{"intermediate_size": 768, "norm": "layernorm", "qk_norm": false, "init_std_up": 0.0361, "optimizer": "soap_variant", "beta1": 0.95, "lr_head": 0.00671, "decay_shape": "linear", "batch_tokens": 32768, "doc_mask": true, "train_tokens": 147300000, "dataset": "wikipedia_en"}
Each number is 200 + 40 x the weight over the matrix's rms, rounded and kept within 0 to 999. Layers, rows and columns count from 0.

# up: layer 6 MLP up, 768x192, rms 0.139, rows 392-409, columns 0-191
# down: layer 6 MLP down (transposed), 768x192, rms 0.118, rows 392-409, columns 0-191
up392,205,241,172,266,287,240,126,240,229,229,245,208,210,140,189,172,236,192,265,219,125,220,294,234,217,221,221,181,205,137,223,173,152,261,297,176,233,229,209,153,189,280,212,193,172,178,140,205,163,212,275,197,186,214,234,187,197,177,255,169,181,228,202,197,152,184,169,231,186,227,198,226,180,196,166,195,231,260,267,159,247,153,257,226,202,222,126,203,245,136,133,211,193,171,238,179,197,184,203,175,185,191,152,243,251,179,200,193,112,264,202,197,195,216,179,225,211,190,167,155,252,209,185,247,232,116,171,163,261,165,176,230,225,222,159,205,145,199,165,232,209,195,185,194,193,200,286,199,132,212,179,238,162,236,146,143,228,265,159,236,247,176,122,179,218,195,216,188,76,177,177,159,227,241,196,136,169,193,129,206,243,192,155,244,162,206,228,244,184,201,218,175
down392,244,249,261,167,118,212,162,154,196,167,144,131,163,252,208,184,179,201,248,184,163,193,259,144,216,251,222,203,195,241,141,235,131,155,263,192,253,228,173,254,274,151,157,172,254,196,142,235,208,176,220,162,214,220,305,147,170,206,229,262,233,185,217,239,286,226,197,195,201,106,114,254,191,128,256,223,139,246,187,189,188,158,188,179,221,147,203,170,199,189,186,183,206,272,156,235,125,175,220,214,151,212,257,251,122,250,280,239,234,190,147,182,207,228,226,216,171,139,208,145,240,172,211,199,236,185,235,254,126,209,213,134,208,218,254,196,206,200,197,145,172,197,150,193,144,174,219,212,295,154,152,194,187,317,214,178,193,146,193,143,197,232,156,215,137,185,204,262,228,200,254,168,223,169,191,192,187,205,298,187,214,246,180,218,180,178,152,204,200,186,176,256
up393,223,194,194,224,150,214,161,168,267,212,174,173,180,259,171,193,137,141,145,196,209,135,233,192,154,223,206,246,184,188,186,168,193,240,177,197,168,195,181,268,232,169,197,229,139,170,170,166,197,263,176,230,260,187,153,215,253,217,225,169,171,198,237,155,208,210,140,209,220,231,250,134,230,197,200,200,174,211,188,173,240,270,163,194,201,180,178,240,214,275,226,220,198,221,173,215,195,211,173,180,229,153,219,221,197,200,183,221,213,148,183,164,200,271,161,197,177,252,198,173,219,176,280,218,200,215,181,127,183,154,171,196,153,131,163,239,269,184,251,230,214,227,159,176,183,174,244,164,224,179,203,164,169,248,215,219,257,243,204,209,241,231,154,215,200,190,170,205,227,197,189,256,218,179,176,230,271,221,264,154,131,176,255,194,199,174,181,228,168,229,247,189
down393,209,232,195,177,181,202,144,217,176,208,158,200,237,202,171,192,207,201,224,221,163,208,126,244,236,204,183,215,269,236,164,155,251,173,168,210,155,183,212,194,202,247,230,197,170,133,178,180,271,164,263,157,170,192,228,223,169,192,187,208,215,175,149,251,233,214,195,203,219,238,148,164,197,205,235,179,145,183,162,211,214,181,172,170,132,201,277,186,198,218,229,228,212,169,177,220,197,139,167,167,175,171,160,198,303,220,241,248,192,176,206,225,202,124,237,206,288,184,206,214,203,194,204,193,292,191,208,221,211,255,177,207,226,229,226,211,202,154,146,184,184,175,205,211,228,138,158,198,193,211,176,171,215,163,123,141,156,250,191,165,205,135,151,221,236,173,233,173,167,195,205,142,171,258,236,196,165,197,178,189,273,213,170,176,176,188,216,146,275,195,162,208
up394,168,204,157,223,197,190,281,173,196,256,193,188,182,170,214,208,207,196,177,185,190,198,139,261,196,209,241,154,231,204,192,228,247,240,252,202,200,182,151,161,151,158,191,192,171,238,263,255,204,253,240,179,158,181,176,235,218,202,75,196,263,193,160,195,223,174,199,159,203,162,191,278,214,221,167,185,195,234,220,195,199,166,167,185,254,265,277,244,188,202,150,229,202,184,159,197,158,174,246,197,256,203,217,150,150,169,172,239,173,167,239,199,195,107,289,199,170,152,291,171,192,223,172,167,106,160,157,231,232,198,174,197,190,202,198,226,123,153,252,225,200,151,186,217,249,254,198,189,225,217,243,211,292,215,160,180,195,250,228,200,202,193,179,140,157,207,135,224,206,169,229,184,166,201,242,212,220,225,179,192,116,225,136,224,212,187,153,227,199,223,266,214
down394,208,226,141,195,187,166,185,153,183,314,167,185,212,141,139,150,243,145,212,239,193,157,164,213,273,220,175,217,185,173,242,197,186,213,239,236,206,139,300,218,215,222,254,242,248,292,196,250,176,206,124,188,178,232,190,309,172,194,234,222,244,195,116,198,201,104,122,242,136,211,190,221,237,216,256,193,176,198,200,225,178,152,178,202,201,254,129,165,235,244,181,191,172,188,203,160,116,187,194,185,185,267,207,244,208,249,156,239,180,256,110,228,258,168,151,227,222,195,149,194,166,138,209,167,216,206,230,251,212,161,142,210,174,243,132,198,245,246,188,188,189,199,161,236,129,200,211,269,224,261,250,259,162,149,215,186,186,242,215,235,129,125,221,264,207,218,220,237,189,243,174,140,178,176,186,212,196,212,91,222,247,194,237,228,159,156,225,160,247,201,255,164
up395,252,236,247,228,223,205,141,153,185,221,269,209,117,165,185,196,273,155,212,198,181,230,202,214,154,208,219,182,217,216,135,239,254,238,231,113,137,263,202,262,192,186,219,262,199,197,230,160,123,197,243,168,197,246,179,110,117,182,171,192,186,201,177,230,134,217,174,210,267,190,220,188,152,196,132,108,249,228,268,234,181,194,227,219,219,166,208,194,170,202,287,207,276,218,209,157,120,170,255,207,255,221,232,239,250,186,196,195,255,172,151,145,225,200,230,140,242,200,233,151,186,160,211,166,208,256,283,229,214,167,254,201,196,167,222,230,174,225,204,128,213,228,144,238,138,257,194,140,194,167,91,230,148,207,219,230,243,203,203,139,227,217,212,248,222,176,191,184,154,199,211,165,114,181,166,146,266,219,207,248,147,86,211,193,199,206,211,259,153,228,189,202
down395,244,178,218,199,255,265,136,215,140,166,244,164,268,182,180,187,185,142,214,222,307,213,183,165,181,189,233,178,161,174,172,223,201,216,204,237,225,162,220,160,215,150,235,131,191,272,126,201,212,141,278,177,161,177,172,172,239,161,176,191,198,186,142,167,196,236,204,179,193,228,214,219,170,146,219,189,209,191,214,221,225,208,219,171,180,188,214,181,173,213,190,209,204,254,225,127,189,249,211,277,203,234,158,207,224,207,237,208,266,138,217,191,153,238,160,248,220,225,197,164,257,217,189,143,224,251,147,177,303,226,92,193,178,140,211,189,230,242,157,226,225,263,211,122,210,146,152,201,249,210,238,175,223,209,186,215,203,239,269,207,180,217,179,235,159,231,186,165,203,166,194,219,240,166,210,233,170,169,226,124,194,181,167,228,178,195,170,229,167,263,174,180
up396,130,214,218,203,239,191,205,235,174,284,271,221,249,239,137,131,199,223,197,200,140,220,181,230,180,224,125,254,275,162,221,236,220,242,215,215,307,180,187,244,179,213,163,219,175,200,198,187,149,169,185,148,215,194,305,176,190,195,151,48,256,223,82,139,112,199,176,213,235,233,192,264,187,174,261,195,191,255,194,240,236,257,253,194,273,246,218,224,239,135,186,265,163,146,242,187,266,304,222,143,249,175,177,148,196,196,274,206,231,208,231,184,209,163,197,286,241,197,205,254,224,207,250,194,217,230,231,165,211,175,193,201,212,183,142,157,211,146,209,186,190,159,263,148,235,176,227,257,180,177,168,235,176,163,204,203,200,171,142,198,251,201,123,234,211,196,189,226,169,174,177,175,304,262,257,230,177,193,209,128,170,254,209,161,164,198,230,145,287,181,205,156
down396,176,230,264,194,333,230,175,203,269,285,153,168,248,167,239,146,258,184,115,186,178,107,206,146,129,225,259,243,199,191,253,183,252,176,231,158,178,151,202,249,202,208,225,220,140,271,176,242,196,181,207,190,161,175,221,109,155,207,183,147,186,228,149,157,265,202,207,166,273,275,187,182,132,161,245,150,225,178,168,193,231,138,259,155,165,228,213,187,210,170,217,221,216,207,176,161,197,156,154,119,162,250,215,167,211,249,277,201,205,210,176,183,242,241,267,257,205,231,257,110,226,147,260,178,195,239,151,174,176,212,225,168,197,192,168,190,165,169,198,155,211,195,229,180,200,254,225,262,214,190,157,218,225,221,190,179,237,262,191,249,217,261,146,261,221,309,153,174,182,205,160,164,171,228,236,269,183,172,177,255,136,160,205,166,164,233,218,209,226,275,193,210
up397,174,196,236,276,268,216,199,228,209,257,164,184,190,225,180,142,191,192,189,167,246,224,170,115,212,193,176,240,235,225,274,189,238,173,163,163,198,161,169,238,114,181,224,220,202,151,189,168,188,159,207,123,201,154,148,259,146,221,218,162,214,121,227,141,251,204,230,246,229,164,251,190,264,127,155,215,171,225,157,236,184,247,185,197,187,163,239,191,200,183,182,240,219,207,230,87,172,179,235,228,185,210,172,170,191,263,205,268,211,289,185,147,157,178,206,195,147,235,221,190,209,166,202,209,170,122,221,241,196,215,159,253,221,253,238,246,210,293,170,176,162,205,263,163,225,237,174,151,210,177,210,201,205,221,281,180,168,211,141,166,228,182,165,208,199,183,223,220,233,180,228,237,264,143,230,165,264,172,138,190,210,188,117,175,155,135,252,233,172,231,218,204
down397,206,179,278,232,195,159,147,273,184,176,220,171,134,178,172,188,276,259,208,209,123,202,201,175,249,213,171,257,227,179,193,164,231,189,223,256,235,162,123,302,201,180,200,120,136,221,260,180,240,178,200,180,185,207,213,149,145,194,207,222,220,153,243,148,214,195,243,151,194,129,162,178,236,170,145,192,200,216,222,212,189,222,189,195,344,238,155,165,160,240,220,208,215,203,166,214,199,187,143,248,233,166,172,269,207,169,283,194,159,135,149,190,227,259,274,142,194,173,187,190,242,185,178,199,157,183,178,198,230,187,227,216,246,155,246,203,220,159,172,248,224,158,201,195,221,192,200,200,217,147,239,187,228,195,183,203,220,205,238,185,198,273,158,172,249,198,260,173,266,138,216,236,227,245,159,229,240,150,160,202,186,224,128,268,180,246,231,232,180,196,220,179
up398,178,204,150,236,214,152,221,150,215,146,177,164,239,200,228,166,231,239,185,191,155,185,196,200,218,175,181,204,259,227,216,211,135,208,216,180,209,207,170,194,280,115,216,203,239,231,196,212,205,176,156,176,212,268,198,202,158,253,218,227,164,206,160,173,170,266,246,220,212,182,170,216,177,276,224,182,180,160,198,239,201,231,192,222,183,166,202,207,197,177,180,207,215,180,184,229,201,238,204,257,187,219,223,193,233,232,257,138,151,240,185,220,193,137,198,271,133,196,199,146,155,176,178,227,213,173,187,253,177,179,232,175,158,203,184,174,189,216,238,139,235,222,163,244,167,239,201,225,156,212,243,159,195,223,214,250,179,182,214,199,231,140,233,243,289,172,250,177,210,228,217,154,224,209,199,151,231,208,179,240,165,177,253,254,207,186,216,192,229,241,160,233
down398,191,214,148,200,220,263,179,137,170,225,124,243,238,289,197,199,148,220,252,247,254,222,207,252,216,178,128,230,170,202,179,131,194,204,200,249,209,250,212,168,163,219,159,191,220,192,154,166,179,203,173,254,152,170,190,217,176,192,195,194,216,155,64,181,213,135,153,204,216,202,206,167,174,182,201,180,194,205,243,209,277,182,275,205,189,231,145,163,233,222,267,178,171,216,263,119,92,186,211,136,212,255,203,193,210,196,179,174,223,195,198,197,205,185,222,151,188,227,251,264,223,198,151,148,221,243,195,196,181,176,237,195,240,149,284,199,218,192,183,230,215,195,201,202,220,292,179,188,206,199,186,223,210,235,189,258,216,252,191,233,187,163,215,183,237,186,130,234,210,135,150,208,194,246,172,223,169,248,216,193,176,190,198,208,194,179,201,246,193,215,163,196
up399,218,205,175,220,169,195,208,281,161,151,244,196,142,145,195,310,182,190,188,173,198,242,208,317,194,216,88,236,203,280,135,163,250,212,251,182,201,216,176,237,144,213,194,151,219,156,193,225,246,170,231,219,211,212,202,198,213,214,174,216,213,243,161,247,206,79,277,189,183,183,229,78,96,168,248,214,216,213,289,193,179,181,179,170,205,225,224,223,191,157,242,159,158,124,144,237,211,215,252,215,235,230,193,249,195,231,162,198,234,183,217,146,185,102,200,232,222,232,248,223,204,198,134,164,248,180,243,279,134,217,241,161,192,164,203,183,149,166,228,120,236,213,210,154,212,197,199,229,202,209,224,273,248,232,221,185,175,196,154,214,186,183,218,167,203,105,194,201,294,182,191,222,169,202,321,237,206,174,194,273,179,232,155,256,265,196,247,290,156,233,165,169
down399,124,291,259,114,178,309,237,151,143,177,167,214,127,147,190,214,223,213,184,275,250,190,234,263,113,233,179,147,183,207,234,236,220,209,222,221,236,141,243,147,153,220,194,174,275,137,119,214,211,244,198,143,160,167,227,200,132,222,221,140,234,226,199,114,205,145,212,142,282,228,168,176,206,207,233,169,278,190,177,109,241,248,189,214,133,245,157,239,200,97,194,207,182,177,222,203,192,203,232,172,201,181,129,158,248,207,224,121,236,135,198,156,127,208,158,197,106,77,180,210,195,210,195,189,173,226,234,212,210,277,221,132,181,206,221,209,236,285,251,192,126,139,111,317,239,307,201,201,248,196,162,272,261,179,246,205,124,185,210,224,213,197,272,235,216,191,194,233,202,137,276,137,128,180,175,172,190,255,163,186,171,192,226,230,257,178,156,119,179,206,196,220
up400,202,156,236,197,244,216,210,162,178,195,182,186,98,176,260,200,282,114,186,148,194,228,216,206,239,222,154,149,231,172,205,320,259,117,240,128,167,269,260,159,212,169,202,204,204,265,170,170,173,230,193,190,207,219,136,225,184,169,176,187,187,143,159,232,142,97,235,137,202,180,218,168,205,219,247,128,228,195,171,265,219,202,307,212,215,233,244,194,180,187,182,166,170,142,187,225,188,182,175,180,307,231,230,199,196,161,165,168,263,252,195,222,240,191,142,228,182,191,202,168,248,156,183,265,207,146,190,186,207,257,214,253,203,188,207,208,217,203,216,178,254,140,166,169,183,126,203,208,305,203,231,229,138,264,241,211,209,263,209,241,157,173,115,231,167,189,130,199,195,179,253,158,146,241,239,239,264,276,148,188,201,230,157,214,240,255,178,190,183,247,192,242
down400,186,290,202,236,313,188,189,187,176,169,179,155,225,202,215,262,198,124,256,156,238,188,221,220,193,169,146,168,237,201,230,140,184,169,248,195,123,195,214,232,152,205,196,143,221,214,131,207,206,183,198,171,150,148,183,180,207,239,216,269,184,164,231,157,183,276,250,136,209,227,209,130,251,263,189,227,228,178,212,177,221,133,209,193,190,150,193,240,283,196,224,234,146,175,179,236,261,177,159,168,192,222,177,213,182,200,203,179,203,139,142,217,214,192,118,180,162,230,135,237,204,186,204,266,203,236,159,263,183,243,192,206,167,292,176,218,223,175,235,202,208,188,232,201,199,195,172,187,200,214,224,202,243,193,240,245,208,183,242,162,242,187,216,212,172,181,183,235,129,202,274,230,114,178,241,170,297,194,142,186,201,217,186,265,195,177,243,183,173,262,145,167
up401,208,123,268,143,223,210,205,298,228,233,224,151,182,288,167,181,257,173,194,267,170,277,242,195,167,198,234,214,199,181,218,174,163,166,153,204,176,194,265,172,130,226,181,176,206,234,219,211,192,230,184,246,232,217,210,176,168,141,214,175,149,149,152,242,238,191,171,263,205,185,163,157,262,242,182,232,153,286,219,275,185,216,186,175,202,191,190,131,165,123,163,221,281,162,252,118,168,175,199,237,185,138,144,203,233,142,217,200,267,230,156,199,298,160,279,228,167,215,123,224,243,231,116,233,201,159,276,234,255,213,219,167,185,273,247,153,239,271,161,183,180,153,232,169,193,201,225,196,167,221,178,179,165,121,145,166,139,183,204,206,163,251,247,200,216,189,185,180,185,192,232,251,249,95,258,212,217,225,179,164,138,230,147,182,206,244,129,257,229,256,208,240
down401,170,157,211,213,229,213,171,181,262,145,172,205,191,223,231,214,234,212,132,155,219,194,228,268,235,199,222,107,225,190,269,238,277,174,253,186,203,285,192,203,143,171,218,176,252,235,243,229,228,225,175,215,146,28,195,214,218,235,246,204,171,226,189,169,261,196,180,177,293,210,222,199,134,216,227,198,241,197,254,206,214,160,209,226,172,224,187,242,243,160,153,214,127,268,161,224,104,188,182,149,198,212,152,200,148,175,180,265,266,214,158,167,235,188,196,244,226,203,202,177,161,168,128,204,202,201,184,215,170,206,258,171,91,246,188,172,249,227,191,230,176,196,173,222,192,246,217,201,166,190,209,208,179,179,129,272,224,159,218,259,199,277,186,206,213,167,123,198,137,171,153,230,179,239,226,289,248,189,147,203,157,177,231,164,237,248,105,191,227,166,237,231
up402,165,176,204,221,273,114,104,182,197,217,236,124,260,267,226,189,181,166,223,204,203,134,240,274,108,194,230,167,182,166,249,222,203,131,248,181,250,273,187,272,249,182,215,167,178,178,204,222,163,144,187,183,244,226,169,110,131,181,163,246,248,201,176,197,216,262,224,157,254,178,252,163,153,155,172,265,292,141,180,230,231,234,177,176,207,182,223,161,215,188,199,270,124,227,166,234,117,154,234,130,177,303,246,218,151,244,223,195,239,238,207,201,177,190,274,163,185,182,225,248,159,144,262,237,211,133,132,182,171,230,211,260,236,103,174,198,163,224,152,175,238,196,260,154,173,226,267,213,195,193,189,100,213,257,229,255,245,275,191,232,211,183,220,134,140,175,204,198,140,231,180,246,136,211,179,191,141,147,134,237,203,155,152,265,210,198,282,226,231,202,225,176
down402,182,203,196,162,193,213,232,217,92,159,230,186,164,168,250,240,164,132,206,166,187,152,199,173,234,210,260,150,254,168,153,218,192,178,221,218,127,202,247,195,159,203,224,231,186,176,203,247,146,257,222,203,266,183,129,206,185,262,177,231,251,284,199,265,255,200,194,247,192,156,162,140,138,238,141,221,225,212,218,156,315,228,214,234,176,208,234,318,151,205,230,175,245,195,265,180,193,259,157,210,164,288,206,187,281,204,171,177,195,219,240,212,149,216,196,220,191,230,190,246,192,219,186,182,227,223,256,219,177,120,219,213,169,197,184,174,210,239,147,218,197,293,138,211,141,154,217,193,164,122,232,210,160,189,190,149,180,200,116,251,180,207,221,181,187,271,208,172,255,216,166,219,199,198,174,220,153,218,227,138,238,195,175,195,140,191,203,264,258,212,255,182
up403,174,168,250,183,229,220,199,239,167,224,173,207,228,153,153,267,161,153,219,245,164,198,190,154,127,165,179,249,198,181,142,217,249,272,215,256,201,209,156,217,184,166,222,208,226,230,253,229,286,286,251,279,188,117,196,186,171,172,180,144,183,160,186,185,160,216,227,181,237,211,216,170,250,156,208,227,119,220,192,166,261,144,262,202,209,228,155,189,189,202,233,192,178,167,94,188,212,226,230,175,265,165,216,176,193,153,167,245,201,175,305,201,177,223,186,173,162,226,205,198,188,180,131,180,200,213,169,128,162,184,153,161,231,220,186,250,224,188,127,202,125,187,212,172,220,131,168,137,319,208,260,102,211,305,280,215,255,209,184,179,206,165,181,222,147,172,167,210,265,201,160,273,247,257,235,177,196,230,192,175,106,261,223,173,206,225,176,230,258,196,206,196
down403,163,249,140,226,138,171,173,153,202,165,233,242,234,234,321,200,151,208,260,169,183,184,205,237,258,240,216,206,228,175,240,212,156,214,164,218,190,156,289,176,166,181,210,191,185,222,229,209,217,225,148,226,196,282,160,147,146,226,246,207,227,152,331,179,187,223,119,145,176,237,214,173,169,160,242,163,212,188,291,204,209,227,148,169,142,178,218,194,168,254,222,190,182,254,243,228,210,209,160,211,160,211,193,178,230,240,254,142,138,243,196,166,182,154,228,158,210,160,164,132,223,193,230,186,258,241,155,262,207,286,206,181,149,271,200,188,169,181,157,227,216,237,224,259,145,94,264,206,209,229,135,264,115,259,99,242,176,222,134,253,172,242,128,202,189,220,148,290,209,169,141,172,186,150,94,221,215,280,196,209,201,239,95,164,166,174,283,166,208,243,156,222
up404,172,233,217,201,219,240,207,173,234,154,182,208,260,222,195,226,202,213,195,178,132,233,188,178,201,214,181,193,183,220,176,195,189,218,223,198,231,147,274,150,192,217,154,148,194,246,187,204,207,210,181,188,224,185,242,160,163,187,218,203,200,222,220,178,175,172,174,144,215,197,207,177,199,213,264,246,195,200,223,145,217,223,254,226,196,156,187,171,235,223,232,159,107,217,194,172,177,173,176,172,198,181,197,215,174,210,117,238,241,213,166,191,221,172,207,233,184,156,217,236,220,185,214,233,223,195,208,204,209,172,220,142,248,203,246,237,172,169,157,229,177,191,201,175,186,209,139,197,207,214,196,188,135,212,178,210,192,167,216,218,202,158,188,205,255,166,186,207,229,140,213,203,199,202,174,199,217,197,182,180,196,147,204,127,192,187,160,218,176,236,125,204
down404,199,247,195,233,245,202,185,198,180,202,179,138,154,173,202,212,205,187,233,218,234,214,215,178,269,185,199,191,178,224,229,207,175,215,220,240,230,244,147,194,188,138,186,235,230,146,216,194,188,243,184,211,188,191,172,176,248,221,180,216,189,200,203,263,236,214,194,223,133,250,147,238,225,218,197,213,224,219,188,235,199,177,212,164,151,193,232,251,199,187,247,199,231,159,216,251,158,246,191,216,201,221,262,211,157,182,211,173,128,173,226,214,152,224,197,210,176,187,180,184,214,185,239,239,221,163,221,203,187,191,176,251,142,218,211,158,202,250,199,185,180,213,264,237,147,168,260,187,181,151,263,186,185,121,205,198,232,164,218,186,173,206,185,259,184,257,206,236,223,210,242,237,209,219,193,191,164,187,210,218,219,208,170,215,147,271,210,200,241,210,186,167
up405,221,218,89,247,176,160,205,197,258,129,299,179,237,188,265,210,214,198,202,156,162,205,189,231,176,190,217,196,179,241,149,243,165,175,189,190,200,221,175,217,207,155,195,218,225,153,236,233,214,238,163,172,157,223,123,228,178,218,204,197,147,167,169,259,218,178,179,147,212,168,177,155,254,211,199,236,169,179,171,221,181,219,171,235,149,170,162,234,220,207,161,263,214,181,231,226,210,236,210,223,154,168,195,246,225,195,202,166,253,208,129,175,180,176,231,245,199,195,128,187,230,191,236,228,169,210,223,219,202,200,187,136,172,243,227,152,144,227,202,94,174,224,202,214,171,222,182,256,176,203,249,204,147,207,163,202,195,173,229,154,224,170,238,198,217,127,212,152,224,224,190,150,231,208,126,181,257,162,187,222,241,235,234,204,171,294,221,175,243,212,187,256
down405,250,211,135,216,240,166,205,196,225,219,173,157,216,210,129,168,197,200,225,225,190,287,208,233,272,248,209,165,171,162,236,176,203,175,233,186,222,207,204,231,181,160,174,259,224,212,199,241,218,229,113,244,203,186,184,229,233,277,213,178,158,202,162,218,196,182,239,189,162,203,207,195,200,210,175,181,233,212,238,205,198,258,227,220,174,165,216,151,229,168,157,257,207,120,263,171,152,196,135,213,157,181,191,267,257,139,180,153,206,202,188,184,167,191,210,164,187,263,269,289,212,170,172,281,162,211,235,197,205,177,178,207,187,197,211,197,143,244,197,123,167,219,132,248,227,214,174,180,199,153,242,258,208,193,136,261,198,267,148,147,205,210,244,246,249,165,177,239,234,219,161,210,189,202,168,167,186,190,187,249,240,168,169,213,276,175,195,175,240,206,150,212
up406,210,150,132,197,107,147,222,227,246,202,247,187,205,223,131,168,223,209,167,243,203,216,231,176,222,258,208,167,154,180,159,200,229,219,234,176,183,178,262,167,225,246,184,209,248,185,197,265,176,230,184,122,181,265,171,182,191,201,177,149,101,221,180,134,157,128,211,194,169,131,186,260,199,245,202,214,258,206,192,241,176,212,215,207,179,187,234,152,172,215,193,275,219,144,247,202,251,195,169,158,178,238,187,259,199,220,251,186,219,251,200,238,237,242,233,134,213,173,162,248,185,150,166,192,224,199,214,128,170,227,241,208,207,258,167,237,230,228,144,161,162,135,212,182,149,184,224,162,265,222,252,151,220,181,275,174,221,191,225,227,236,262,169,168,176,171,177,158,98,181,217,246,189,190,170,208,216,168,140,104,212,289,241,171,179,227,130,251,174,215,176,195
down406,194,237,279,225,212,157,175,225,218,216,193,173,185,200,188,198,188,170,198,235,152,227,173,148,185,184,247,170,223,111,212,166,239,220,223,224,236,189,243,158,197,222,184,204,250,201,210,187,240,139,201,199,178,196,241,197,217,182,205,178,219,241,212,235,251,239,212,217,224,146,198,241,246,183,290,132,175,183,201,198,166,152,236,167,137,240,262,148,162,195,175,175,197,174,230,169,198,183,267,196,226,193,250,184,230,150,185,222,265,216,204,175,225,209,207,169,241,264,188,254,171,221,177,241,187,227,172,259,115,233,204,223,214,147,243,238,187,247,212,243,204,206,201,166,199,218,238,227,181,210,187,189,207,112,287,220,182,219,208,176,278,150,199,224,173,127,246,154,178,248,209,168,239,236,179,250,142,186,197,167,218,166,230,227,200,253,242,189,157,213,162,181
up407,196,151,204,189,131,228,197,167,253,225,248,271,241,208,233,209,174,206,209,160,172,144,229,208,218,219,166,181,180,227,167,162,231,305,257,187,194,189,124,187,218,210,203,193,247,195,209,242,262,170,178,252,275,215,220,197,213,186,219,183,195,229,174,275,157,210,198,207,229,236,234,158,151,209,214,284,156,130,221,233,238,115,267,199,158,203,257,204,235,166,181,184,198,194,182,194,212,141,201,143,210,188,186,356,138,210,224,199,194,192,191,177,269,140,240,116,268,255,205,224,151,189,194,212,217,197,247,238,210,164,229,161,174,208,199,287,162,192,201,231,168,238,170,202,247,174,125,242,137,205,207,211,94,214,256,189,231,202,177,190,219,213,173,221,190,143,198,214,222,211,185,217,203,236,253,212,191,194,127,215,179,214,194,227,280,218,134,186,169,202,187,167
down407,249,216,265,171,204,189,119,269,224,229,115,117,217,159,204,228,188,214,234,226,102,210,187,173,193,87,185,186,159,149,252,199,202,162,226,246,189,204,209,207,209,246,226,135,128,215,238,266,201,207,266,226,207,241,221,259,158,123,212,238,230,187,292,147,280,183,167,137,181,222,259,199,208,167,219,255,304,171,217,171,161,176,262,114,221,228,213,214,174,246,190,203,211,220,225,228,204,279,224,181,177,161,176,166,163,158,195,241,228,224,163,118,180,188,216,225,107,140,222,231,191,200,262,202,165,193,175,184,272,204,230,245,207,175,231,160,243,164,269,174,209,270,182,223,220,269,205,131,210,153,153,201,214,259,259,212,231,214,221,199,175,219,143,174,191,234,199,180,200,242,240,187,199,185,237,239,223,211,197,247,161,215,214,186,234,158,218,228,194,156,222,314
up408,223,207,190,185,236,213,221,220,211,126,171,202,155,142,189,239,289,260,217,144,242,221,229,169,124,167,243,230,166,182,164,220,181,188,176,151,235,228,98,203,166,193,181,175,215,166,250,239,185,233,262,191,171,225,149,169,172,186,128,143,209,265,166,216,207,173,232,204,242,215,295,194,179,165,261,226,256,199,170,168,245,144,193,186,215,204,205,248,237,195,162,120,143,195,202,186,128,154,238,195,191,153,166,188,185,177,176,234,225,196,207,192,206,202,216,184,168,228,217,159,198,181,233,131,182,190,217,193,193,175,219,203,217,218,187,227,201,150,223,192,187,187,165,202,251,238,233,252,219,212,195,164,265,224,173,168,216,230,286,228,133,176,242,179,256,124,168,188,218,217,130,183,115,139,211,234,131,212,123,210,216,255,207,206,164,219,218,182,230,139,198,145
down408,139,177,210,227,194,171,145,130,57,212,186,197,183,205,155,166,202,194,149,232,160,236,212,224,196,179,143,189,175,179,203,219,124,237,178,256,236,243,284,177,172,236,190,219,145,173,157,171,246,203,250,199,156,206,193,207,220,221,277,202,171,208,207,190,141,221,163,106,214,202,176,112,227,80,194,195,200,258,128,210,212,275,146,197,216,244,211,221,251,228,180,210,253,260,145,147,234,165,298,229,211,179,166,199,240,238,212,255,113,169,197,222,197,177,251,260,135,133,186,180,120,175,131,196,184,264,212,190,248,176,163,197,115,222,198,229,248,208,244,218,210,178,225,277,184,181,206,129,223,221,239,219,226,203,263,199,180,229,232,284,255,139,256,198,169,207,252,227,181,212,200,162,219,142,216,235,157,197,236,202,171,242,224,275,205,213,236,209,173,215,204,199
up409,242,179,140,211,246,202,233,199,217,163,253,172,208,203,199,156,189,224,247,126,226,213,221,232,239,185,250,196,152,171,192,248,185,168,244,215,282,220,251,223,249,191,163,227,182,186,184,267,266,207,235,213,169,189,223,215,237,158,125,247,199,210,189,223,216,160,179,171,239,221,264,264,221,165,203,230,158,251,227,192,215,180,134,269,207,126,210,129,289,217,150,222,220,229,204,101,192,157,216,205,171,115,209,165,192,168,202,168,159,204,200,178,176,166,169,204,222,203,209,213,218,179,196,235,231,210,229,173,170,180,165,145,179,188,162,217,211,208,192,181,186,224,250,213,187,239,167,152,223,188,232,233,206,214,243,180,258,260,180,109,219,212,195,204,161,243,218,129,207,211,215,200,292,252,204,173,245,165,218,151,258,160,195,207,225,198,179,268,243,227,211,222
down409,161,235,158,197,161,210,168,239,237,138,160,204,193,208,211,207,229,203,175,169,137,172,198,243,186,189,181,209,253,202,168,202,205,166,204,236,145,175,181,158,191,205,187,230,168,147,200,207,252,157,134,231,235,182,168,146,198,203,229,214,203,235,204,224,201,180,208,239,145,194,202,202,197,232,220,178,157,213,138,166,198,220,253,171,187,166,157,164,188,176,154,198,202,156,152,166,166,170,207,197,197,89,194,199,164,238,185,126,28,205,196,208,191,243,203,111,235,219,178,227,222,211,193,222,168,201,220,243,203,203,267,235,208,155,226,205,190,273,199,179,186,140,186,208,170,259,210,172,257,188,265,195,130,201,177,166,176,234,121,183,149,205,265,161,199,207,190,235,219,182,257,182,198,227,216,228,223,185,263,195,132,226,192,265,154,208,155,172,244,217,189,228